config.yaml
num_attention_heads: 4
optimizer: "adamw"
learning_rate: 0.00274
lr_head: 0.00696
max_seq_len: 1024
max_steps: 6669
Each number is 200 + 30 x the weight over its row's rms, rounded and kept within 0 to 999. Layers, rows and columns count from 0. The size before them is the row's rms in percent of the matrix's.

# layer 10 MLP up, 512x128, rms 0.0841, rows 460-468, columns 0-127
108,192,205,219,292,190,243,231,184,205,187,191,225,198,225,203,173,188,192,242,181,213,200,164,208,168,218,167,206,193,242,170,196,120,224,189,184,175,190,178,213,138,217,182,195,230,183,216,167,210,211,192,171,161,220,214,201,265,247,141,168,195,186,207,225,174,202,221,208,177,211,210,196,183,199,212,156,174,230,177,219,229,228,188,157,185,165,199,210,182,237,205,216,274,197,210,192,194,175,148,236,204,235,185,212,255,202,191,214,194,200,156,149,263,212,160,216,120,197,210,188,221,227,187,199,214,123,174,118
097,162,174,200,202,187,152,200,234,236,245,179,171,209,183,224,205,169,177,226,215,186,256,217,123,208,213,191,188,223,211,189,167,170,248,203,226,220,187,257,210,244,223,152,227,215,237,222,249,236,196,176,170,161,223,225,167,246,191,278,155,200,180,169,235,194,235,190,159,154,249,232,176,185,195,188,218,200,164,162,165,190,168,218,171,197,157,211,179,208,176,235,231,207,222,199,200,164,181,168,162,188,138,131,205,164,187,206,184,202,188,179,249,191,212,223,178,222,257,225,174,225,186,210,221,245,177,212,152
106,248,231,180,149,253,184,180,182,225,190,123,235,212,227,211,248,205,240,171,176,190,137,177,209,239,217,222,170,204,180,197,200,144,216,205,214,162,154,205,197,173,187,170,196,202,170,192,181,253,184,221,204,178,218,195,166,129,202,226,228,188,178,163,194,224,187,209,199,190,214,263,182,185,211,166,238,126,204,207,161,203,255,176,181,164,189,227,232,258,154,211,208,221,152,212,207,190,180,240,196,211,243,216,245,221,213,214,249,213,234,188,258,219,175,187,232,172,240,192,230,228,220,206,187,173,153,240,235
104,198,211,204,220,233,200,190,205,194,257,219,254,217,183,168,196,188,179,203,169,205,201,214,179,156,196,172,206,200,242,178,172,256,199,239,182,192,200,215,212,228,215,214,219,194,209,229,164,252,235,168,183,165,204,209,205,131,255,172,247,205,197,160,142,236,223,192,175,225,194,212,265,193,171,174,217,162,198,220,238,182,238,193,159,176,197,146,193,224,175,236,208,218,186,135,151,273,233,236,222,155,217,248,222,222,200,169,190,186,163,219,183,154,179,258,202,201,232,186,236,190,167,198,166,235,178,258,142
098,176,215,227,240,210,204,202,162,167,154,183,171,247,181,180,198,242,240,200,217,161,199,256,189,212,191,167,181,212,188,175,238,188,201,161,199,200,273,228,174,195,245,148,191,235,210,213,238,162,276,202,182,206,184,268,249,193,222,165,193,216,200,203,187,217,246,222,205,170,197,205,207,210,204,255,245,214,200,140,195,220,279,224,188,218,196,250,187,212,215,253,180,219,219,213,200,213,166,213,152,169,159,207,233,182,211,135,244,218,199,189,198,222,181,204,201,174,205,193,175,226,206,194,288,240,251,190,211
101,197,171,206,238,189,206,183,195,212,187,206,195,212,187,207,211,224,232,201,177,220,186,162,243,196,232,146,200,206,157,215,227,160,172,230,184,195,150,218,218,173,204,174,204,174,204,222,144,201,180,202,212,187,163,238,161,186,249,160,203,183,184,214,137,221,189,195,217,198,205,277,200,211,151,198,144,170,253,191,171,197,159,149,221,187,131,165,187,147,158,155,184,184,204,259,210,181,224,193,154,223,215,230,165,261,207,227,206,200,92,210,164,197,238,186,225,200,232,217,211,171,230,218,171,193,192,233,248
107,226,196,208,185,225,142,187,178,166,214,237,208,232,217,175,188,178,142,195,232,159,196,243,223,145,205,187,202,171,168,185,206,294,143,199,161,167,193,227,220,213,193,151,211,226,201,169,198,218,169,176,195,202,228,205,175,172,177,189,231,199,200,170,288,176,244,307,184,178,196,195,201,193,237,214,215,175,177,217,253,217,185,257,159,219,234,200,234,195,230,225,172,140,205,233,180,196,214,195,212,186,196,195,217,190,237,192,180,235,253,202,237,173,233,167,246,196,204,209,165,244,169,190,172,199,211,209,168
098,261,243,178,211,184,224,192,246,196,177,237,194,175,169,215,245,227,228,263,164,213,181,217,168,175,170,217,172,167,159,204,224,188,170,205,205,204,161,211,163,295,159,213,190,200,238,220,180,253,199,216,201,257,223,210,146,179,198,188,191,166,167,203,177,218,172,181,209,237,168,195,198,172,218,132,228,169,180,236,186,195,181,161,223,144,206,205,185,227,230,156,196,197,176,250,215,218,179,198,210,203,225,232,214,179,232,261,221,240,224,231,122,196,215,199,205,177,216,204,218,171,244,234,172,242,198,162,239
101,192,193,157,155,186,217,222,193,210,203,195,177,227,205,231,197,213,251,184,191,188,171,200,211,257,215,248,198,155,155,162,218,194,117,214,216,186,208,219,170,209,172,170,199,211,130,210,212,180,179,232,210,166,199,181,251,207,196,197,177,198,204,200,168,162,200,172,190,169,282,221,224,177,185,123,196,169,181,202,164,194,267,200,194,164,211,243,185,257,213,226,149,147,196,153,188,250,205,226,196,225,222,183,177,216,160,281,200,175,172,202,202,146,149,171,223,229,203,222,208,206,199,201,221,205,264,210,214
# layer 10 MLP down (transposed), 512x128, rms 0.0835, rows 460-468, columns 0-127
108,222,228,152,157,214,202,186,270,199,178,170,183,254,220,209,244,212,177,182,172,195,185,210,222,189,244,190,208,132,215,186,244,190,238,171,209,213,227,217,243,220,165,176,208,164,212,209,226,199,203,200,178,226,221,255,204,209,197,169,192,147,213,238,159,214,189,200,223,225,205,205,197,214,223,221,207,209,197,263,173,209,196,207,193,209,212,238,184,234,291,239,198,201,167,188,215,235,162,235,179,173,221,220,183,177,188,197,171,200,147,252,174,148,183,141,205,153,238,146,227,265,181,246,179,208,264,174,155
099,187,187,199,220,160,201,242,205,207,168,277,178,218,272,182,183,220,159,207,226,244,210,231,157,186,260,201,164,176,190,172,162,154,216,140,201,158,220,239,238,166,224,179,236,215,204,212,238,153,201,193,261,176,137,192,198,203,195,164,157,190,199,203,174,185,238,203,214,181,218,216,146,159,186,209,248,138,156,238,168,174,180,216,238,205,199,210,210,250,210,205,196,193,189,223,174,214,189,192,206,291,203,144,167,198,225,196,185,214,233,220,238,232,173,225,211,194,188,151,230,194,214,161,191,198,200,197,170
102,206,205,214,166,167,176,213,207,211,197,202,248,248,216,191,166,136,207,205,199,176,170,194,208,247,264,235,203,234,149,214,219,250,231,194,214,238,168,245,192,221,233,183,228,237,170,156,229,199,217,156,201,223,174,232,209,165,166,194,277,177,166,188,176,237,241,135,201,189,185,241,168,246,188,215,253,230,154,186,166,191,222,197,169,157,221,185,232,227,192,208,236,176,180,192,232,232,217,201,184,213,200,263,211,172,213,197,231,230,166,169,227,191,221,176,169,185,249,162,166,260,182,189,190,152,203,175,243
105,161,182,238,167,216,201,175,183,142,193,206,204,200,240,203,194,183,150,219,177,223,214,182,205,167,204,122,164,172,274,239,196,192,207,181,169,206,145,164,161,192,176,145,235,225,242,207,216,183,177,152,176,212,253,203,235,221,210,234,203,230,149,180,208,229,196,169,249,246,253,195,242,163,145,155,193,198,204,163,176,170,213,207,216,212,186,249,187,182,174,200,199,211,219,161,218,202,254,281,218,194,186,217,228,216,221,239,198,179,191,188,164,151,222,223,218,218,196,141,197,159,200,160,200,230,212,221,213
098,196,201,205,250,249,234,219,193,220,196,198,195,242,219,192,171,235,220,194,224,222,207,197,269,151,167,200,203,202,181,207,164,182,166,199,252,221,239,193,168,180,161,208,216,181,190,208,196,185,158,228,198,202,168,170,247,147,188,200,225,213,240,178,152,231,232,241,205,221,194,166,239,205,186,142,228,238,199,161,207,182,197,275,208,213,219,205,141,120,177,154,185,245,211,224,213,177,239,166,154,184,195,188,220,228,228,220,224,120,168,263,184,197,183,219,139,182,171,188,210,220,240,212,232,209,162,209,194
098,150,185,213,192,194,201,225,139,166,187,209,196,183,245,120,184,258,203,173,256,172,216,198,167,136,182,228,184,162,175,222,202,209,250,153,231,231,236,190,184,183,231,216,267,190,192,180,227,194,224,188,213,189,231,204,220,236,195,218,190,182,175,210,193,245,143,161,188,200,220,191,214,184,193,206,225,179,166,199,181,201,163,237,162,202,233,287,202,202,179,208,205,225,196,183,168,201,227,199,210,179,152,175,194,193,206,181,242,166,239,145,244,198,204,231,246,183,210,234,172,222,195,250,137,231,173,157,142
108,240,216,177,181,247,186,198,174,234,191,174,209,221,208,163,219,211,134,167,216,206,199,220,234,207,184,148,269,235,132,221,248,235,230,188,159,140,184,165,223,168,194,232,160,174,238,212,217,167,188,202,196,206,243,156,207,216,167,133,204,253,217,193,233,188,200,180,123,162,175,150,223,141,158,227,135,187,224,178,150,206,229,168,217,171,214,147,178,192,212,200,203,168,189,210,248,212,186,228,180,196,217,233,198,202,221,165,207,196,209,180,215,218,195,212,193,212,173,129,186,188,227,175,230,201,175,198,198
099,233,201,229,171,200,193,249,227,182,219,135,164,214,189,223,209,159,207,272,200,229,231,224,213,159,215,220,157,184,183,174,206,209,216,170,225,216,236,234,192,211,212,211,301,201,209,182,175,218,214,183,232,205,190,189,199,180,223,240,264,189,230,204,154,194,186,239,181,260,191,154,234,241,256,216,194,202,191,234,219,165,131,164,227,183,178,272,247,208,231,206,175,120,198,234,224,217,229,169,216,196,223,253,184,180,231,194,179,175,213,174,233,176,168,199,227,236,169,217,222,191,214,183,221,210,172,217,193
098,186,187,151,220,139,216,224,247,171,218,189,217,202,170,228,211,216,185,175,190,221,169,208,213,226,157,199,186,179,258,162,187,178,205,239,205,232,152,190,199,190,252,274,187,233,160,199,136,156,224,217,175,171,215,221,241,225,194,207,182,216,219,213,231,132,216,221,203,181,245,232,232,178,210,132,116,203,216,172,203,201,267,216,184,160,203,247,260,170,214,203,234,192,239,190,185,177,177,226,190,175,191,237,205,240,192,211,254,199,197,153,214,162,222,217,207,215,204,132,200,182,175,222,178,193,177,220,204
# layer 10 MLP gate, 512x128, rms 0.0947, rows 461-468, columns 0-127
098,230,251,213,229,207,221,229,249,231,188,180,208,172,179,201,136,194,215,179,234,248,203,210,147,181,207,241,224,220,177,166,216,164,234,215,182,213,201,213,172,165,204,213,169,171,244,191,202,216,179,259,226,240,196,220,173,210,230,202,137,215,228,201,200,204,177,182,144,184,197,228,189,217,222,208,266,220,200,192,230,178,163,185,211,154,172,183,207,218,245,132,179,199,159,238,179,256,210,218,194,184,190,190,232,239,292,198,214,200,148,188,187,135,190,143,201,248,236,246,193,185,198,196,159,243,212,225,176
099,205,150,225,224,211,212,209,238,279,226,158,170,193,121,191,199,198,194,149,173,219,221,175,177,222,176,232,216,168,217,163,215,260,221,187,238,217,185,215,163,174,199,190,200,181,141,214,190,174,218,194,178,221,178,254,247,213,216,233,204,157,200,191,144,231,232,175,173,199,216,192,172,217,207,222,235,194,203,128,161,176,219,202,202,195,139,245,172,225,197,180,140,206,179,191,196,222,190,227,116,158,210,158,204,242,195,185,175,266,201,182,180,184,192,207,177,181,156,257,203,196,249,206,185,214,201,172,220
103,196,232,239,232,177,196,198,205,217,227,179,217,230,136,202,226,183,161,176,192,200,192,174,186,141,245,205,225,164,199,151,208,174,218,231,220,181,219,189,245,187,156,218,196,163,206,197,220,271,210,248,233,193,174,171,207,255,212,162,210,188,200,238,179,206,178,173,169,211,197,179,230,155,209,190,234,165,136,193,202,245,161,194,156,216,221,186,162,265,209,196,210,171,179,220,162,141,188,236,182,173,255,205,162,214,202,208,216,255,173,219,239,179,205,198,204,225,211,200,156,179,156,185,261,196,251,201,285
100,267,181,208,183,258,261,204,207,205,214,193,218,218,167,213,227,187,192,224,202,215,189,193,198,188,156,240,149,200,160,185,205,153,155,167,251,218,180,193,203,190,190,222,224,173,161,170,185,200,214,205,231,210,177,205,186,246,166,161,180,157,227,222,216,181,191,205,182,205,198,198,176,133,218,162,208,262,207,208,185,167,220,226,238,254,224,135,193,141,145,159,154,192,235,238,202,216,212,122,185,193,235,168,211,215,178,184,248,182,170,215,233,207,149,237,158,234,237,226,145,189,182,189,217,197,153,209,179
102,210,159,217,192,177,206,228,199,210,138,203,180,268,205,249,187,216,142,170,278,165,180,181,178,157,221,221,241,196,201,164,177,218,211,171,251,230,197,196,232,218,207,199,210,210,222,172,192,200,132,209,193,217,163,203,192,178,232,183,225,188,213,251,202,216,184,184,197,204,202,200,201,218,227,191,287,186,189,181,280,184,174,195,143,211,184,223,171,212,202,192,217,230,191,220,172,193,246,255,221,223,233,186,159,217,156,206,230,217,244,128,187,213,203,212,209,153,184,173,165,194,128,231,180,240,240,160,181
112,251,222,256,219,231,235,207,222,181,184,188,237,257,165,213,201,206,199,193,214,208,195,201,171,193,224,235,219,176,204,214,181,205,225,191,157,202,190,144,223,197,194,194,232,190,232,225,156,190,182,191,214,196,170,206,168,228,165,199,174,174,214,254,158,223,204,201,198,262,221,222,172,233,275,223,247,230,189,184,237,134,153,225,144,227,128,147,219,240,200,143,222,149,189,231,192,148,228,178,188,179,220,197,193,216,178,178,149,191,200,211,182,195,238,157,188,161,209,266,153,228,208,240,209,225,168,193,169
095,219,254,181,156,177,222,150,253,164,190,175,171,220,175,243,181,219,137,220,189,227,206,208,223,214,172,255,212,188,170,213,197,205,221,185,232,197,217,223,248,229,133,170,255,217,197,202,234,175,215,213,242,217,156,220,168,110,186,240,175,190,190,225,231,197,203,225,195,194,232,172,149,223,241,234,174,160,207,264,204,187,196,218,152,203,181,177,191,161,206,185,200,154,233,196,214,216,191,228,221,172,159,233,235,224,192,209,166,215,132,201,230,202,154,183,229,169,174,183,169,173,182,200,223,226,177,154,149
104,235,233,223,250,141,201,222,205,179,144,139,186,208,225,229,228,213,208,215,200,211,203,220,163,218,220,228,199,193,195,198,229,156,197,249,189,191,225,175,213,194,220,194,196,165,183,206,150,169,189,149,215,230,215,203,189,204,199,242,166,226,250,215,190,240,231,242,187,214,203,164,156,145,269,206,189,173,171,222,240,154,200,202,162,276,174,213,184,190,190,180,177,172,195,193,217,196,182,149,169,140,203,189,221,199,162,188,148,263,176,174,154,217,209,214,241,220,119,200,183,183,205,207,155,184,175,145,238